Part of a small language model's weights: no biases in attention or MLP, 4136 steps.
Each number is 128 + 24 x the weight over its row's rms, rounded and kept within 0 to 255. Layers, rows and columns count from 0. The size above them is the row's rms in percent of the matrix's.

# layer 4 attention value, 384x384, rms 0.11, rows 252-255, columns 288-335
size [ 99  96  94  93]
[[157 117 124 159 165 116 161 110 149 167 135 126 161 154 111 159 116 151  93 134 132 155 116 103 121 133  78  72 160 101  84 148 136 141 124 168 131 121 112 132 136 177 119 148 157 101 134 127]
 [111 129 100 116 132 128 130 107 163 101 159 139 129 114 102 107 138 159 135 127 118 137  98 149 175  94 115 121 144 146  86 130 105  88 167 133 111 137 113  89 121 113 102 140 178 124 103 176]
 [128 124 121 131 130 144 110 104 105 152 126 127 166  81  86 146 106 131 132  92 125 146 149 122 174 118 162 151 142 122 119  90 154 158 135 118  95 101 117 120 134 115 114 133 130 146 144  99]
 [124 146 143  97 154 116 126 167 131 134 132 107  94  95 131 100 147 166 121  98 101 119 137  87 104 114 100 135 130 113 149 127 138 153  69 145 147 103 140 119 139 115 116  81 128 140 108 108]]
# layer 4 attention output (transposed), 384x384, rms 0.398, rows 252-255, columns 288-335
size [101  95  96  93]
[[ 77 165 152 140 110  91 141 132 184 132 113 113 120 147 124 128 138 148 101 145 179 128 130 128 141  61  98 123 165 144 132  94 134 164 136 124 165 140  96 124 151 123 111  99 160 124 108 144]
 [153 134 133 129 118 129 120 153  69  86 142 110 121 133 141 116 136 129 139 142 144 137 125 111 184  90 148 126 168 161 115  97 162 188 155 134 142 191 142 151 125 136  85 111 141 117 136 121]
 [129 117 167 143 135 125  97 145 117 136  92 144 121 155 164 138 153  80 136 133 127 131 143 145 131 124 100 143 111 132 113 146 120 137 139 116 147 153 127 112 125  95 142 123 147 108 114 129]
 [ 85 132 135 114 125 130 118 137 101 156 114 136 116 154 115 142 129 106 130 131 112 167 115 122  82 135 142 130 108 150 137 126  93 111 180 119  93 104 124 133 113 156 151 139 105 137 177 157]]
# layer 4 attention query, 384x384, rms 0.0736, rows 256-320, columns 288-335
size [100  92  96  97  94  94 103 100 101 100  91  99  96 100 100  99  95 108 102  98 102 101 103 106  96  99 100 100  97 101 103 102  92 101 102  99  96  98 101 100 101 106  98 102 100  97  99  97 102  98 102  98 104  99 106 103  97 103 105  98 102 101  99 103  92]
[[147 147 153 139 123  99 146 145 116 121 136 102 114 132 109 154 119 135 143 129 125 107 130 127 140 121 102 172 140 130 110 136 153 183 130 118 137 121 104 106 163 126 176 175 110 133 164 110]
 [159 146  87 167 146 111 147 106 122 138 137 128 133 149 117 140 137 172 116  69 148  94 112 143 103 120 121  89 185 169 111 132 116 153 126 149 132 151 153 112 126 110 120 180 155 144 116 159]
 [122 108 129 122 111 102 136 167  88 146 121 128  79  97 158  99 127 170 114 112 114 138 150 149 141 106 120 130 119 158 122 156  92 116 122 154 112 153 137 118 181 122 135 126 167 115 107 140]
 [156 137 139 146  86 132 147 102  96 138 124 163 111 168 145 132 122 156 137 136 138 130 109 126 127 159 144 117 107 108 160  97 120  96 134 173  94 161  86 122 130 145  72 153 116 156 124 135]
 [115 144 156 150 129 146 112 105 137 162 138 133 147 148 131 146 141 139  93 145 101 101 137 116 116 171 148 109 153 139 115 134  96  93  95  85 138 126 116 137  94 113  98 101 143 134 117 126]
 [115 121 109  98 140 143  94 165 109 114  98  81 139 129 127 147  97 146 109 121 161 103 113 131 121 127 152 107  87 112 147 104 147 154 101 146  81 122 168 139 130 195 122 143 129  88 130 129]
 [157 150 132 130 168 138  73  99 128 135 152 112 161 172 117 127 129 137 106 109  89 135 108  80 130 159 142  99 138 123 112 136 131 179 160 123  66 134 121 156 149 118 139 138 123 176 156 108]
 [111 141 153 125 142 168  92 109 148 142 120 112 151 181  74 149 111 121 137  93 114 128 126 100 108 121 129 114 158 127 117 116 132 138 138 114 135 162 123 147 120 157 135 144  92  98 158  95]
 [122  93 147 165 101 147 129 141 136  99 115 114 121  93 138 122 133 147 114 121 145 121 122 106 131 103  92 147 127 162 159 141 118 119 112 113 131 146 181 156 107 125  85 167 117  77 131  89]
 [136 111 157  89  79  94 151 154 176 138 129 132 121 138 152 141 136  87 130  78 143 118 129 103 147 145 134 149 148 141 129 119 150  88 137 115 102 145 134 134 123 123 147 113 131 146  89 148]
 [138 121 131 141 126 107 147 159 127 109 154 119  97 131  90 125 109 124 114 111 144 131 129 136 107 123 156 138 126 133  76 123 169 148 134 109 108  93 115 140 109 118 119 103 154 120 128 126]
 [126 117 119 100 158 136 158 136 136 140 112 130 141 132 145 115 168 123  91  91 124 136 154  95 154 162 109 134 120 184  88  92 123 141 128 119 151 138 151  83 123 137  88 172 103 125 126 140]
 [145  96  94 136 139 153  91  92 140 112 118 156 164 161 147 131 119  99 128 167 132 127 108 116  96 155 139 149 139  95 108 144 113 191 114 147 149 102 134 106 117 128 158 161 150 125 129 142]
 [110 122 119 128 130  90 116 119  86 142 117 145 104 144 119  73 131  90 153 113 110  93 127 103 115 155 125  85 121 165 126 162 105 140 134 167 112  80 123 119 137 151  83 135 127 113 128 147]
 [ 96 100  99 107 131 114 120 123 102 148 147 134 132 140  94 106 154 114 128 146 102 133 169 159 115 106 155 134 108 154 135 107 172 116 116 136 124  91 114 154 100 121 103 145 118 131 132 134]
 [134 144 121 141 132 170 114 135 132 113 107 202  69  80 103 111 155 123 117 134 120  84  98 113  78 149 158  90 152 107 116 116  81 141 152  83 120 152  87 159 108 166 148 135 100 141 186 137]
 [175 144  87 135  84  96 118 104 122 171 112 124 155 145 147 103 170 125 116 117 168 124 116 155 179 133 107 153 157 150 149  94 164 130 136 119 156 127 117 146 125 152 121 126 103 108 127 158]
 [124 149 102 125  88 144 124 137 166 170 144 136  84 163 156 159 144 132 101  95 183 144 131 129 108 106 142 172 144 117 106 103 147 118 130  94 111 102 104 132  87 101 140 115 133 142  82 111]
 [141 113 126 142 128 104 128 147 140  97 178 127 183 179 110 127  83 113 156 122 100  97 134 129 137 106 126 151 124 100 104 168 157 103 146  93 213 132 142 136 169 124 137 144 123  89 100 117]
 [ 78  93 104  97 118 116 141 183 140 146 106  97 129 162 100 115 134 138 147 149 129 137 138 108 163 115 118 115 137 161 142 104  89 116 150  98 136 137 108 137 148 123 108  85 183 136 145 136]
 [119 113 141 163 146 137  91 135 140 109 134 131  98  92 128 137 178 146 131 143 145 109  97 130 158 102 121 118 152  69 102 144 161  87 181 133 137  89  82 108 112 131 134 143 124  99 155 121]
 [149 129 131 158 106 135 110 130 104 131 145 110 107 149 142 150  78 105 178 147 126 159 124 159 137 162 132 124 176 120  89 130 140 134  91 123 153 122 109 130 138 154 136 145 159 105 130  72]
 [111 105 138 108 150  99 156 186 147 172 130 111 173 156  89 139 168 127 100 108 163 114  88 111 170  83 165 174 147  93 169  87 117 105 100 139 130 117 140  70 161 149 117 125 136 121 126 125]
 [ 98 146 106 132 122 169 115 156 120  98 144 131 150  81 137 130 159 110 128 133 106 141 141  89 108 147 102 103 133 131  98 113 169  80 123 104 150 145 124 125 104 164 174 114 113 124 100 127]
 [140 139 119 139 124  92  90  98 168 102 134 152 176 112 133 112 147 136 169 103 118 155 121  81 123 137 169 111 122  94 163 155 130  95 170 120  88 167  97  99 121 147 116  89 152 135 121 103]
 [186 170 112  98 112 140 189 148 130 127 144 156 126 138 167 167 108 114 155 147 109 135 142 149 132 102 134 115 181 130 107 117 139 122 128 138 131 188  72 102 128 108 158 101 129 106 114 121]
 [ 88 113 152 150 110 133 171 119 142 119 120 129 125 132 107 181 181 125 139 109 146 155 110 152 150  99 157 127 103  96 123  83 116 165 129 122 138  90 141 146 138 123 171 146 139 123 116 136]
 [ 93 164  94 121 147 113 147 161 156 110  71 160 136 109 121 144 116 133 142 133 135 151  88 110 124 118 143 118 135 128  97 116 133 131 139 122 158 145 114 123 150 116 116 104 105  95 100 133]
 [104 123 131 123 159 104 172 149 166 130 133 107 106 103 175 105 138 106 131 142 128 101  98  83 191  99 123 139 118  77 144 134 123 147 128 120 134 179 125 101 107 119 130 140 127  97  94 135]
 [144 155 164 145 147 105 188 121 104 125 169 133 142 116 178 120 120 123 145 106 138 151 142 137 113 172 135 123 135 143 112 122 186 108 122  99 102 119 128 121 152 170 135 137  97 104 138 140]
 [134 137 120 119  80 129 135 113 149 140 187 100 129 106 123 155 144 103 145 154 136 143 130 146 104 148 169 138 135 130 103 188 154 149 132  96 146 148 155 120 161 140 131 139 122  86 136 184]
 [120 134 122 147 109 142  91 101  95 128 108 130 131 116 180  93 137 151 166 128 126 141  85 119 145 127  77 166 142 121 136 126 133 122 128 117 155  86 118 149 149 134 146 152  72 118  65 114]
 [123 117 158 174 134 134 125 138 154 141 128 105 147 140  73 148  95  93 150 118 123 156 113 118 164 114 146 109 112 136 132 197 148 141  99 112 106 118 147 116 128 107 117 105 127 118 161 113]
 [108 125 158 112 119 114 137 182 124 124 176 157 100 117 124 165 108 130 110 141 150 139 108 135 125 151  80 140 136 153  66 129  86 117 102 102 120 147 135 188 102 129 142 193 129 109 183 150]
 [118 142  72 123 160 143 100 126 127 130 127 149 143 108 152 186 107 118 132 140 114 103 138 113 114 114  98  91 160  82 123 122 145 165 123 124 147 129 164 126 115 153 147 148  99 113  91 134]
 [110 132  80 130 141 117 118 152 143 151 144 107 115 102 116 101 130 118 143 181 119  63 108 135 153  92 138 129 105 157 153 127 129 130 119 153 127 120  68 121  97 144 127  88 127 110 123 131]
 [169 167 157  94 148 148 116 111 158 131 125 195 112 166 127 179 111 152 146 131 108 148 122 126  92 153 151 160 139 124 144  84 124 133 108 160 125 132 111 130 150 132 111 122 143 167 153 179]
 [122 106 129 117 155 123 130 156 137 112 143 132 120 139 101 181 136 123 120 102 121 113 137  83 118 185 116 158 132 127 111 152 101 107 132 170 154 107 114 180 144 145  94 148 108 133 102 114]
 [126  89 119 146 155 141  88 115 137 149  97  55  92 124 148 134 123 100 118  96 121 101 161 111 104 120 119 119 144 111 158 163 133 164 112 142 137 193 135 113 103 167 111 153 166 139 138 157]
 [168 165  97 164 101 112 101 167 120 159 145  91 142 110 151 154 149 160 162 138 133 164 100 102 130 124  88 110 110 101 118 117 132 152  99  78 145  79 157 118  91 119 102 103 160 150 180 124]
 [154 119 125 142 126 113 100 184  87  71 140 156 115 141  96 145 109 127 158 144 155 157 144 128 162 140 143 108 126 112 145 124 101 111  82 147 117 124 119 142  95 117 139 145 155 123 142  96]
 [136 137  88 130 148 119  99 115  90 113 122 154 110 145 133 147 143 137 151 112  97 134 135 167 110 142 138 114 119 143 113 125 142 126 169  92 121 126 137  87 151 153 195 115  76 136 122 131]
 [151 161 132 155 131 146 167 135 136 118 145 139  95 113 126 109 105  92 140 128 108 140 159 169  89 122 109  94 112 110 103 142 123 158 131 142 119 130 132 150 118 117 138 168 134 114  86 131]
 [ 93 153 179 126 101 143  94 158 115  95 122 111 112 116 109  81 124 125  95 147 152 120  97 108  93 143 138 164 123 122 170 205 162 133 111 162 104 172 140 133 130 126 128 161 134 146 172 123]
 [132 123 108  96 132 135 134 130  91 116 155 145 140 102 130 107 136 140 101  89 163 105 189 137 112 151  91 153 149 109 155 159 125 123 155 125 139 151 112 138 145 163 126  95 135 135 140 122]
 [135 137 179 107 139 158 127 109 130 167  96 143 142 117 104 102 143 104 139 139 114 125 143 111 103 147 134 114 129 134 129 157 114 119  86 145 127 181 152 147 114 133 124  93 157 152 147  81]
 [121 136 110 176 118 140 141 138  94 166 166 163  87 120 140  86 122 111 147 166 137 162 146 146 102 163 106 106 163 123 146 105 128 125 116 135 141 131 109 150 103 146  40  92 141 119 107 142]
 [ 96 167 104 128 126 110 147 170 172 178 143  81 126 162 102  85 105 147 164 108 128 113  93 138 140 135 169 150 123 118 125 132 117  91 161 133 170 131 118  96 116 102 123 133 123 121 132 121]
 [151 137  63 175 111  85 171 155 127 146 155 159 149 130 110 155 112 141 132 154 155 175 140  88 101 140 132 102 138  68 120 112 107 139  91 158 137 152 127 120 119 154 126 142 126 110 107 112]
 [119 131 140 149 177 117 146 140  94 143  94 139 158 135 108 176 131 103 126 121 130 117 152 123 123 166  98 195  92 126 103 145 169 140 134 149 131 161 117 129 131 105 121 107 112 129 114 119]
 [152 129 102 104 139 139 126 156 125 139 125 125 136 137 128 109 105 147 101 135 106 138 137 127 121 136 135 146 122 134 136 140  69 144 139 125 161  88 165 139 140 100 140 110 123 154 164 153]
 [ 74 150 113 119 140 107 111 123 134 147 106 105 164 142 155 128 130 105 154  78 131 116  99  87 122 109 168  97 140  97 144 104 163 143 148 113 133 158 137 178 118 174 105 127  89 137 156 121]
 [124 126 115 109 126 138 132 166 111 167 164 104  92 141 104 123 131 141 142 102 168 157  81 100  78 114 116 113 157 125 117 129 150 172 151 167 131 144 107 100 123 163 158 121 123 109 130 123]
 [110 117 123 136 130 106 141 105  87 120 177 174 123 113 127 124 143 118 123 142 152 149 132  96 128 109 121 168 142 134 115 132 162  98 127 123 122 136 135  67 130 162 138 115 130 136  79 180]
 [ 68 118 165 130 151 166 137 137 135 111 101 105  89 159 139 153 124 134 142 172 144 114 143 168  91 114 123 149 121 151 141 119 145 122 132  98 122 117 138  66 123 107 151 179 165 161 111 111]
 [ 91 130 140 102  78 136 136 131 153 124 116 137 129 136 111 153 130 106 107 137 123  93 125 127 143 144 134 152 131 107 107 117 136 117 132 109  94 127 117 169 119 150 122  77 139 129 111 113]
 [146 172 145 158  78 143  92 143 163 129 161  56 118 120 119 114 119 152 129 135 133 119 119 127 124 103 190 156 117 140 156 156 128 129 137 127 149 134 159 141 110 139 153 140 132 107  95 112]
 [ 91 169 149 124 150 138 120 108 125 123 125 138 160 144 120 102 116  86  96  84 143 140 132 130 153 164 134 120  86 112 129 143 157 120  70 141 139 152 149 126 122  97 163 113 106 131 154 130]
 [115 102 115  98 121 106 114 168 143 150 121 119 125 137 157 117 140 133 113 162 197 130 147  89 151 112 120 166 150 171 112 107 112  76 113  95 166 105 123 130 129 128 112  95 159 148 116 101]
 [145 110 122 150 140 140 150 126 134 101 109 152 198 117 130 150 149 132 139 148  95 152 139 122 134 132 142 160 125 135 116 102  85 122 165 114 164  92 141 123 142 110 117 130 140 146 180 119]
 [101  98 132 135 146 118 182 115 146 134 156 159  86 127 111  88 139 128 134 105 155 148 188 113 113 162 134 104 147 137  91 156 137  94 108 115 151 154 120 125 159 112 125 147  87 166 170 121]
 [124 125 132 128 138 141 123 167  85 144 117 143 121  80 144 121 103 165 125 130 135 112 124 136 161 138 127 162 149  94 115 128 142 121 110 105 130 128 147 138  96 149 135 107 120 130 101 116]
 [142 109 113  99 120 133 141 115  86 136 145 136 156 163 172 155 148 129 121 124 105 155 161 119  72 145 142 157  89 109 114 126 163 136 132  63 130 134 130 129 100 144 124  90 137 144 175 101]
 [130 125 173 129 123 100 129 138 123 133 121 106 122  99 150 146 143 128 111 165 122 118  98  99 124  89 165 117  87 159 155 169 136 111 146 131 141  95 170 136  66 112 146  91 158 138 185 125]
 [117 131 124 173 149 133 127 115 127  88 115 161 169 145 132 137 135 105 160  95 121 121 135 124 135 162 135 133 113 155 114 136 125 147 120 157  93 104  89 102 173  88 140 118  86 133 124 105]]
# layer 4 attention key, 384x384, rms 0.0774, rows 256-320, columns 288-335
size [ 89  91  89  90  94  89  97  92  95  92  92  90  93  92 102  94  92  93  97 100 104  94  88 101  93  98  94  97  94  92  99 102 105  92  95  91  97  93  98  94 100 100  96  97  95  90  89  92  94  90  94  93  94  93  94  99  91  92  97  96  96  97  94  98  77]
[[147 118 182 124 100 131 115 138 141 182 138 121 125 150 166 117 118 176 147  87 124 121 124 130 108 101 139 101 140  92 146 109 147 116 150 116 109 107 173 146 134  88 113 140 105 113 129 139]
 [ 89 151  96  78 129 174 152 149 159 125 151 124 136 141 166 122 180  99 121 128 118 138 130  88 142 126  90 133 135 117 116 124 127 126 133  95 115 150 155  86 120 113 142 107 136 134 144 131]
 [126 135 107 118 102 135 132  76 126 116  34 110 139 135  92 144 102 136 151  89 129 116 139 104 169 163 127 111 147 138 130 150 136 122 104  93 151 144 124 112 131 167  90 146 140 159 114 169]
 [132 114  99 103 137 175 182  96 137 154 146 116 122 128 148 118 119 107 145 115 126 117 175 135 177 166 174 137 136 128 120 118 140 153 151 130 139 150 108 140 123 118 116 141 121 107 168  62]
 [138 112  65 154 161 102 148 167 137 137 121 159 138 149 147 124 109 151  97 177 135 131  99 129 113 134  91 126 119 120 116 123 137 125 156 143 135 138 133 152 162 146 133  73  89 152 137 108]
 [139  89 144 132 106 162 116 144  71 180  97 120  89 114 148 123 129 150 109 130 142 140 128 152 131 151 146 116 117 137 168 137 133 105 114 133 112 134 173 120 192 126 103 116 121  99 143 125]
 [131 118 126 107 134 158 119 141 156 160 136  98 100  88 118 142 140 133 109 141 101 145 131 102 151 134 124 102 131 138 107 125  74 141 113 130 152 139 124 142 139 119 118 145  95 134  93 122]
 [171 133 140 166  88 151 129 155 154 107 109 118 136 101 129  86 104 166 163 143 158 114  75 139 102 168 137  96 168 103 106 133 129 164 111 137 122 104  87 161 126 130 108 129 112 107 169 134]
 [159 127 132 125 156 122 137 119 166 156 100 143 123 147 155 117  82 148 134 114 132 126 158 171 134 145 127 153 127 135 154 172 158 108 142 149 151 166 133  98 107 104 102 155 163  94  73 159]
 [112 158 144 139 132 101 147 116 139 150 128  85 136 125  97 119 107  93 143 120 149 146 150 166 118 108  98 160 149 141 117  97 121 170 127 135 133 129 143 128 102 110 157 142 102 102 146 111]
 [106 126 148 100 129 117 125 195 110 102 153 136 150 161 127 118 122 150 105 126  91 161 164 109 150 140  95 121 109 143 110 131 126 167 130 147 148 140 146 158 114 153 145 142 161 129 117 144]
 [113 142 122 113  94 104 112 114 112 144 130 134 151 102 133 122 108 100 121 123  99 142 138 131 120 146 106 134 125 110 115 108 106 131 119 131 169 107 151 117 166 116 183 152 125 139 122 105]
 [ 98 131 159 104 136 135 149 152 149 143 168  70 127 134  98 148 122 160  97 150  70 131 110 158 158 158 128 103 151 134 170 134 119 122  87 113 127 152  67 148 136 125 153  88 108 134 134 137]
 [ 99  89 124 123 136 129  67 138 139 139 153 175 137 145 163 161 156 137 126 177 124 137 112 131 132 116  86  72 134 141 136 124 111 171 165 150 186 144 131 149 123 140  96 150 119 153 106 147]
 [127 137 126 149 116 106 154 101 182 142 153 119 112  59 120 157 137 155 145 115 148 129 103 135 142 103 106 131 157 118 138 111 149 109 127 166 110 167 133 101 132 134 109 144 114 170 138 110]
 [142 113 138 108 114 129  88 123 134 132 150 122 121 143  80 122 142 132 103 118  88 153 120 139 138 121 110 117 173 122  99 182 166 152 112 190 137  75  80 149 112 155 151 151 106 113 132 116]
 [131 131 118 109 147 104 104 131 140 130  88 106 137 158 132  61 136 117  86 204 126 136 127 151 127 128 135 151  98 150 124 155 142 152 134 167 136 136 146 127 143 169 100 135  83 108 172 146]
 [ 93 149 131 122 133 108 129 137 121 138 142 128 117 114 109 131 105 126 128 120 104 116 157 101 128 116  95 135  51 120 106 150 152 146 103 111 127 125 101 127 131 132 129 124 106 147 132 125]
 [129 133 118 147 115 150 142 132 111 141 160 140 133  99 135 157  72 124 109 134 135 103 116 148 187 101 171 109 113 111 172 149 125 184 123 140 113 140 154 101 158 101  66 141  97 128 135  93]
 [157 142 165  74 151 152 129 100 144 149 123 115 134 136 172 149 134 134 153 135 122 132 145  65 108 105 101 151 155 121 137  93  93 128  99 115 115 142 155 114 151 113 125 128  92 139 120 130]
 [150  90 138 125 120 133 106 180 133 123  94 165 112 150 118 114 134 110 101 132 114 130 144 111 128 148 135 118 127 119 111 140 109 112 154 140 160 144 110 100 160 119 125 131 131 108 151 132]
 [177 112  82 184 106 103 130 104 106 128  98 151 134 112 103  92 100 118 134 119 143 120 137 134 136 168 149 104 144 114 115 149 141 127 113 118 127 132 134 139 126 153 123 119 105 102 141 151]
 [131 161 149 172 108 146  81 155 101 149 118 147 144 114 128 153 137 142 124 132 103 130 119 113 112 152 106  63 158 143 140 134 109 117 123  99 166 104 135 139 116 176 126 110 147 107 126 124]
 [ 97 108 109 124 121 163 159 109 124 101 151 142 141 119 140 100 170 138 116  96 124  92 121 125 128 113 148 138  81 102 152 156  79 145 143 107 157 150 132 122 169 137 139 138 130 127 100 134]
 [122 141 146 137 131 107 123  69 151 131 111 139 140 105 156 121 109  75 156 142 150 110 161 158 140 100 141 152  85  97 148 132 135 164 136 123  88 135 135 136 176 163 126 114  95 130  94 138]
 [138 127 141 150 129  83 135 137 113 149  91 107 120 118 115 162  79 132  72  98 171 112  96 132 106 115 126 120 158 109 129 125 130 108 154 127 132  96 149 179 146  92 151 168  99 136 100 149]
 [173 120 113 114 149 129 127 143 119 109  98 137 104 165 125 101 136 158 127 129 159 161 108 177 139 177 153 183 141 148 108 140 117 121 144 113 127  99 136 197 126 135 148 118 104 111 163 129]
 [101 139 152 133 128 136 143 135 116 132  97  96 130 136 150 121 130 158 107 121 112 119 157 134 136 107 137 153 114 174  96 123 146 113 101 122 159 145 108  81 111 156 168 151 148 138 139 107]
 [119 106 140 126 160 138  86 107 149 149 129 119 129 126 125 172 131 131 164 120 145 103  96 113 137 118 110 119 129 128 101 142 171 132 133 150 158 137 140 129 160 161  97 132 117  99 137  96]
 [142 118 158 144  77 110 149 165 118 171 185 111 160 117 120 113 144 133 115 111 149 166 140 128 135 126 137 144 160 181 175 152 125 108 131 118 129 116 148  98  89 144 140 117 149 123  97 163]
 [148 120 148 134 121 103 163  82  96 134 179 144 107  90 106 123 118 122 117 112 133 106 125 109 150 138  93 170  95 160 171 143 148 141 132  87 150 121 120  71 155  94  90 104 170 113 173 147]
 [140 116 135 137 152 139 137 109 129 121  78 103 148  92 134 135 117 138 112 142 101 141 165 134 138 132 180 159 102 138 104 162 123 138  95 156 112 149 157 137 136 126 136 125 120 165 128  78]
 [105 158 103 107 132 168  70 108 150 123 111  89 172 142 101  81 145 112 141 109 113 146 125 140 131  76 126 113 125 113 117  95 105 112 147 136 116 161 156 131 135 115  66 164 141 109 133 174]
 [141 187 100 139 104 161 110 132  97  94 144  51 113  74 160 138 108  92 156 154  96 154 128 132 132 126  99 158 142 145 121 152  98 129  89 141 108 133 124 140 142 150 133 135 116 109 102 109]
 [116 170 137 139 139 121 124 145 114 132 117  94 151 109 139 144 145 126 138 147 132 135 112  87  95 153 127  41 129 164 129 152 121 127 136 189  86 110 136 123 160  69 153 131 117 125 119 137]
 [166 142 158 153 133 118 128 138 146 151 136 132 122 127 137 103 146 128  96 115 142 159 152 165 141 136 151 116 131  85 122 134 145 117 101 110 135 156 141 127 134 142 143 147 151 102 101 127]
 [124 144 112 132 138 132 151 158 128 140  99 145 127 117  99 111 152 132 120 166 147 105 151 131 119 115  85 161 165 123  74 178 147 115 132 161 142 153 127 136 115 157  75 132 112 113 110  88]
 [146 118 113 147  84 114 166 101 155 140 164  87 152 102 140 142 156 104 147 107 119 156 142 102 116 113 167 152 118 138 160 113 122  37  62 151  85 118  91 139 138 130 117 126 101 100 110 143]
 [ 86  80 116  69 146 159 148 117 113 130 148 128 151 147 158 169 138 107 177 141  97 200 126  98 143 118 169 116 147 117 154 160 114 142  79 148 110  90 110 125 140 130 168 116 109 112 123 122]
 [115 144 151 145 162 103 120 130 150 123 167 122 148  93 156 137 137 157 115 142 125 107  83 138 120 149 143 116 155 123 114 122  83 105 162 140 140 161 151 131 119 137 128 157 145 130 106 126]
 [116 147 127 138 175 105 135 132 111 105 138 113 166  68 120  77 182 133 142 120 153 134 118  95 109 132 136 113 119 123 111 100 145 157  86 154 132 120 132 106 173 164 144 125 103 122 116  84]
 [ 91 125 108 131 146 155 135 102 131 154 110 138 134  90 140 146 128 136 115 102 146 139 159  75 142  94 101 146 151 113 144  88  93 110 104 143 130 123 115 102 121 125 137 101 114 110 125 133]
 [174 139 119  89 139 114 106 112 116 131  86 120 140 121 167  68 113 122 123 149 139 127 109 108 135 107 164  89 114 152 133 125 115 148 176 120 134 182  70 178 124 148  95  85 127 125  71 170]
 [ 86 137  79 119 138 126 147 101 130 149 157 116 115 140 126  99 131 141 131 116 108 132  99 145 122 158 130  90  96 159 123 127 145  88 125 147 147  97 143 133 135  76  98 112  96 112 105 154]
 [116 151 110 150 119  89 142 140 132 167 112 143 133  70 150 158 141 121 171 161 114 135 151 137 127  89 131 111 133 116 171 129 112 133 134 113 124  87 118  81 144 122 125 157 126 136 152 172]
 [ 81 136 138 152 126 107 116 168 145 123 105 124 103 152  98 158  81 156 162 132 151 169 120 124  87 112  93 104 161 118  84 120  71 132 122 113  98 135  88 130 176 189 136 132 117 121 149 127]
 [133 143  92 111 137 111 135 114 135 122 115 127  87 140 139 114  97 122 120 108 157 116  72 140 138 106 150  97 177 149 140 154  92  80 115 122 112 117 153 148 106 105 192 155 125 152 113 109]
 [149 112 159 154 157 132 128  92 114 130  83 107 117  83 113 129 124 157 130 125 114 142 120 105 134 111 134 130  69  80 172 111  88 155 130 102 145  90 106 124 140 123 166 108 116 136 140 112]
 [ 89 115 152  78  99 129 171 150 135 116 131 127 133 142 153  87 160 165  92 164 146 110 137 100  93 119 157 113 202 126 125 115 142  81 144  93 106 100 133 117 144 142 129 152 110 132 187 159]
 [135 131 125 109 113 113  85 147 134 115 163 141 148 148 127 119 128  66 157  90 111 102 143 149 140 172 125 191 134 131 145 103 118 156 143 140 103 108 115 140 123 156 143 136 152 126 106 113]
 [135  84 111 131 130 130 110 173 151 164 105 142 111 123 108 104  85 135  78 141 121  96 123 115  83 104 110 158 151 157 138 142 144 149 144 156 139 140 122 155 107 138 126 188 148 110  74 136]
 [151 115  90  92 167  95 123  96 132 145  78 112 129 118 135 138 117 144 127 161 125 128 124 138 130 147 154 116 127 145  77 120 114 129 129 127  89 158 131 167 130 145 105 137 105 126 145  95]
 [120 135 120 155 148 144 127 110 154 118  95 171 102 155  75 108 133 134 122 136 135 137 151 123 173 159 119 125 125  99 162 103  95 130 106 120 132 129 129  61 101 136 142 109  98 130 132 153]
 [121 134 121 134  91 131 151 102  94 131 150 102 120 172 129 131 126 166 118 153 164 158  83  87  85 130 180 184 143  89 145 146 121 137 140 163 108 141 125 128 108 166 128 145 129 125 144 137]
 [161 111 167 114 151 139 117 111 149 131 159  80 162 138 165 143 125 134 139 112 132 138 167 156 140 129 142 133 144 104 136 158 116 127 155 152 137 118 151 148 126 194 118 145  88 143 151  99]
 [131 121 141 135  91 141 135 124 137 126 165 113 144 126 159 112 148 133  91  97 136 136 121 149 121 115 153 133 116  99  89 162 101  95 129 152 110 122 126 145 149 132 114 102 134 115 149 124]
 [145 140 114  96 127 122 137 164 142 117 188 128 155 118 137 125 154 129 107  96 165 135 139  90 131 104 111 105 129 125 110 152 117 117 135 139 129 112 130 144 161 130 159  79 133 116 147  85]
 [117 162 124 112 122 140 147 130 141 128 112 147 146 141 107  89 109  97 170 112 147 107 142 137 143 101 110  88 126 110 120 126 157 139 111 149 138 118  96 100 125 121  79  75 113 142 173 124]
 [112 153 123 135 151 155 142 142 137 150 134 161 112 146 123 124 138 155 147  92  91 133 100 161 152 118 153 137 145 154 132 102 113 128 190 124 135 155  75 103 147  97 120 143 122 126 141 179]
 [102 151 117 146  94 107  85  83 136 147 140  92 144 151 159 130  91 169 108  97 150 144 105  98 145 158 113 121 157 129 171 141 147 115 149 141 156 127  88 150 135 157  96 137 104 151 160 187]
 [145 139  91 144 106 120 132 102 125 125 156 102 127 135 120  86 152  83  96 141 120 145 139 139  96 104 107 161 166  74 133 144 107 165  95 128 125 134 126 105 154 136 134 100 113 127 110 159]
 [111 162 120 126 134 150 106 175  87 139  94 153 116 123 104 109 127 126 125 141 169  83 136 152 161  97 129 151 170 142 143 115 151 142  87 163 135 129 121 158 141 131 155  65 103 126 134  92]
 [158 133 125 137 120  74 161  79 115 186 123 138 127 109 131  88 156 137  90 133 124 126  91 132 124 126 111 129 139 133 121 112  99 144 106 109 145 162 141 107  99 112  87 128 139 152 100 116]
 [127 148  81 114 119 112 103 124 117 102  87 124  99 120  88 101 156 173 162 130 125 125 190  96  94 104 150 180 131 141 100 126 185 112 138 155 125 126  87 181 120 130 149  87 154 119  91 150]
 [ 77 120 164 133 157 115 124 158 167 146 131 123  91 135 113 162 122 155 108 149 110  88 105 123 138 115 125 145 121 108 115 134 129  75 119 114 160  86 116 124 151 130 146 149 121 158  88 135]]